From a checkpoint of a small transformer trained on Wikipedia.
Size: 12 layers, 4.49M parameters.
Training: a variant of SOAP for these matrices, 117M tokens, 3574 steps.
Each number is 200 + 40 x the weight over the matrix's rms, rounded and kept within 0 to 999. Layers, rows and columns count from 0.

# layer 7 MLP up, 512x128, rms 0.0602, rows 475-485, columns 0-127
198,176,190,244,221,238,217,163,229,177,165,144,189,175,140,209,184,169,256,146,185,239,231,231,145,179,252,229,169,197,180,182,268,191,215,195,253,248,230,273,215,216,171,154,135,149,257,178,190,231,215,229,210,181,219,213,227,230,111,184,227,207,225,168,176,114,172,150,237,243,161,273,187,229,228,194,159,205,195,265,205,206,164,221,175,205,187,189,193,224,174,222,174,164,212,179,261,243,262,212,166,157,182,183,229,191,210,269,216,192,183,158,168,216,234,211,181,171,203,243,149,236,217,185,262,164,237,230
193,185,200,202,129,201,249,189,223,153,186,206,236,255,225,119,210,187,297,193,211,211,180,181,248,241,195,208,208,176,184,256,237,259,212,181,200,183,140,216,181,203,223,204,184,214,155,208,178,206,187,227,170,225,184,166,121,223,227,182,172,145,252,241,189,160,229,138,216,171,159,195,209,197,218,262,193,215,167,186,243,208,219,189,69,232,217,247,135,164,228,202,192,206,176,196,185,205,242,187,180,162,208,159,280,234,251,219,276,229,160,199,193,231,156,165,149,245,250,182,248,230,159,215,185,217,168,191
246,240,169,207,246,214,214,248,214,163,198,255,211,257,281,138,155,145,262,183,189,169,110,169,193,140,234,218,187,182,226,199,152,205,289,269,213,216,249,252,213,145,132,231,142,224,88,245,202,171,255,197,192,236,155,229,184,197,281,230,106,309,203,191,194,161,169,155,120,262,263,253,219,227,217,173,211,243,169,192,240,180,249,214,131,213,192,242,239,146,105,150,218,225,207,254,181,222,253,178,229,165,231,208,169,191,250,168,141,221,150,148,271,197,170,137,148,257,140,225,202,150,260,162,217,265,225,274
288,259,154,196,269,249,220,230,113,145,200,124,261,219,220,180,218,182,218,261,99,175,183,218,146,201,148,162,123,131,254,184,214,140,251,190,209,307,173,222,215,221,261,188,128,133,240,167,188,200,180,205,147,202,152,198,244,228,116,138,167,238,182,196,181,201,155,300,197,169,159,210,160,230,238,176,176,185,214,158,214,212,190,169,237,248,172,204,184,125,166,210,108,287,232,277,178,219,269,183,256,190,146,235,144,276,186,219,193,193,127,198,211,183,196,156,185,209,170,230,153,152,202,162,189,239,162,245
191,219,135,227,127,263,124,175,230,138,197,180,282,208,229,173,255,229,213,190,219,142,208,177,157,223,227,189,159,205,210,237,221,173,207,205,194,201,169,208,154,232,236,178,137,202,205,253,290,204,188,204,241,241,212,226,203,145,224,226,231,223,206,240,143,152,218,224,185,221,221,213,184,258,246,165,136,253,184,225,169,196,241,241,133,192,193,281,143,208,218,179,271,164,255,195,212,253,201,185,153,155,234,223,202,185,169,186,214,179,128,181,190,174,189,182,210,229,223,256,216,153,227,162,168,184,183,205
164,247,238,182,224,239,259,254,205,187,184,127,152,142,222,131,303,156,219,203,198,177,189,191,188,205,227,209,253,156,229,191,181,205,189,259,185,245,217,206,222,232,252,231,174,176,217,233,170,268,202,178,209,183,180,212,128,132,225,175,153,206,231,222,205,217,224,153,152,176,127,257,215,218,234,229,206,101,170,192,195,250,192,207,223,216,148,144,229,235,245,178,199,203,194,144,163,179,166,173,173,221,216,210,127,197,205,181,210,202,170,204,193,202,210,146,181,136,226,245,238,250,295,212,182,163,187,213
122,215,225,221,240,194,178,241,147,127,284,216,161,225,205,206,164,177,174,292,269,243,158,200,215,222,133,215,204,197,140,205,86,199,203,258,174,238,239,151,176,168,271,151,214,248,238,149,285,264,172,253,130,300,175,240,274,143,241,169,231,239,180,219,243,254,232,261,309,178,131,197,229,179,134,116,152,184,252,171,212,165,214,136,134,111,119,186,193,226,194,173,202,259,261,225,183,207,187,227,305,217,267,175,162,224,176,201,180,220,204,198,205,200,149,315,214,200,208,202,202,204,191,131,211,242,184,241
184,183,224,138,231,303,198,171,193,183,150,173,291,167,208,148,288,141,262,153,221,230,290,210,239,183,236,288,223,234,192,184,225,212,213,126,157,206,201,303,188,215,221,207,169,178,207,198,159,117,176,228,169,271,200,190,177,190,223,179,271,238,312,167,218,106,155,186,132,167,199,216,255,173,255,218,221,165,211,173,185,189,256,227,190,273,181,213,211,176,188,254,186,217,218,235,169,116,201,198,261,152,253,169,206,200,186,217,229,159,271,188,185,171,229,200,244,196,234,173,256,186,195,169,174,209,188,212
179,204,206,177,206,175,163,221,190,210,253,195,207,159,225,219,201,156,220,259,154,185,191,163,164,237,248,168,161,247,256,243,213,244,170,222,166,194,204,116,263,180,187,240,139,212,229,162,219,185,205,170,230,184,221,192,249,270,225,236,214,229,176,213,158,221,179,246,235,170,204,250,221,152,181,213,217,231,222,220,158,202,226,183,188,219,201,217,205,227,156,196,204,176,187,220,217,192,199,200,219,225,168,203,172,174,190,207,152,130,158,221,214,220,95,201,267,175,149,206,207,193,220,209,198,247,229,234
185,154,118,147,213,201,205,214,306,235,278,202,116,226,172,135,213,243,248,218,207,288,258,175,213,227,205,225,269,166,165,175,262,210,149,247,198,213,188,194,177,210,173,164,261,125,163,147,261,207,170,227,203,225,131,265,186,252,223,187,84,290,179,196,194,198,129,151,213,229,222,196,152,197,232,251,124,143,220,214,147,237,222,180,193,180,192,239,157,242,275,190,171,167,191,177,238,183,161,119,199,272,204,191,105,229,277,228,176,192,97,189,170,170,256,222,244,171,236,222,273,191,274,245,238,204,177,264
153,210,130,185,238,174,178,198,167,308,154,191,200,277,255,185,211,161,181,226,178,176,155,160,167,212,177,221,251,196,249,200,223,188,148,196,196,251,201,265,181,175,188,177,245,180,225,175,180,204,141,210,212,199,222,131,210,126,154,139,220,196,278,223,206,238,190,201,151,216,188,220,162,190,192,214,214,155,147,190,254,184,238,239,216,182,185,180,201,142,235,161,228,218,223,255,156,161,157,135,189,207,209,167,109,212,189,218,233,192,239,191,199,269,259,226,218,153,240,232,215,218,245,108,208,261,136,203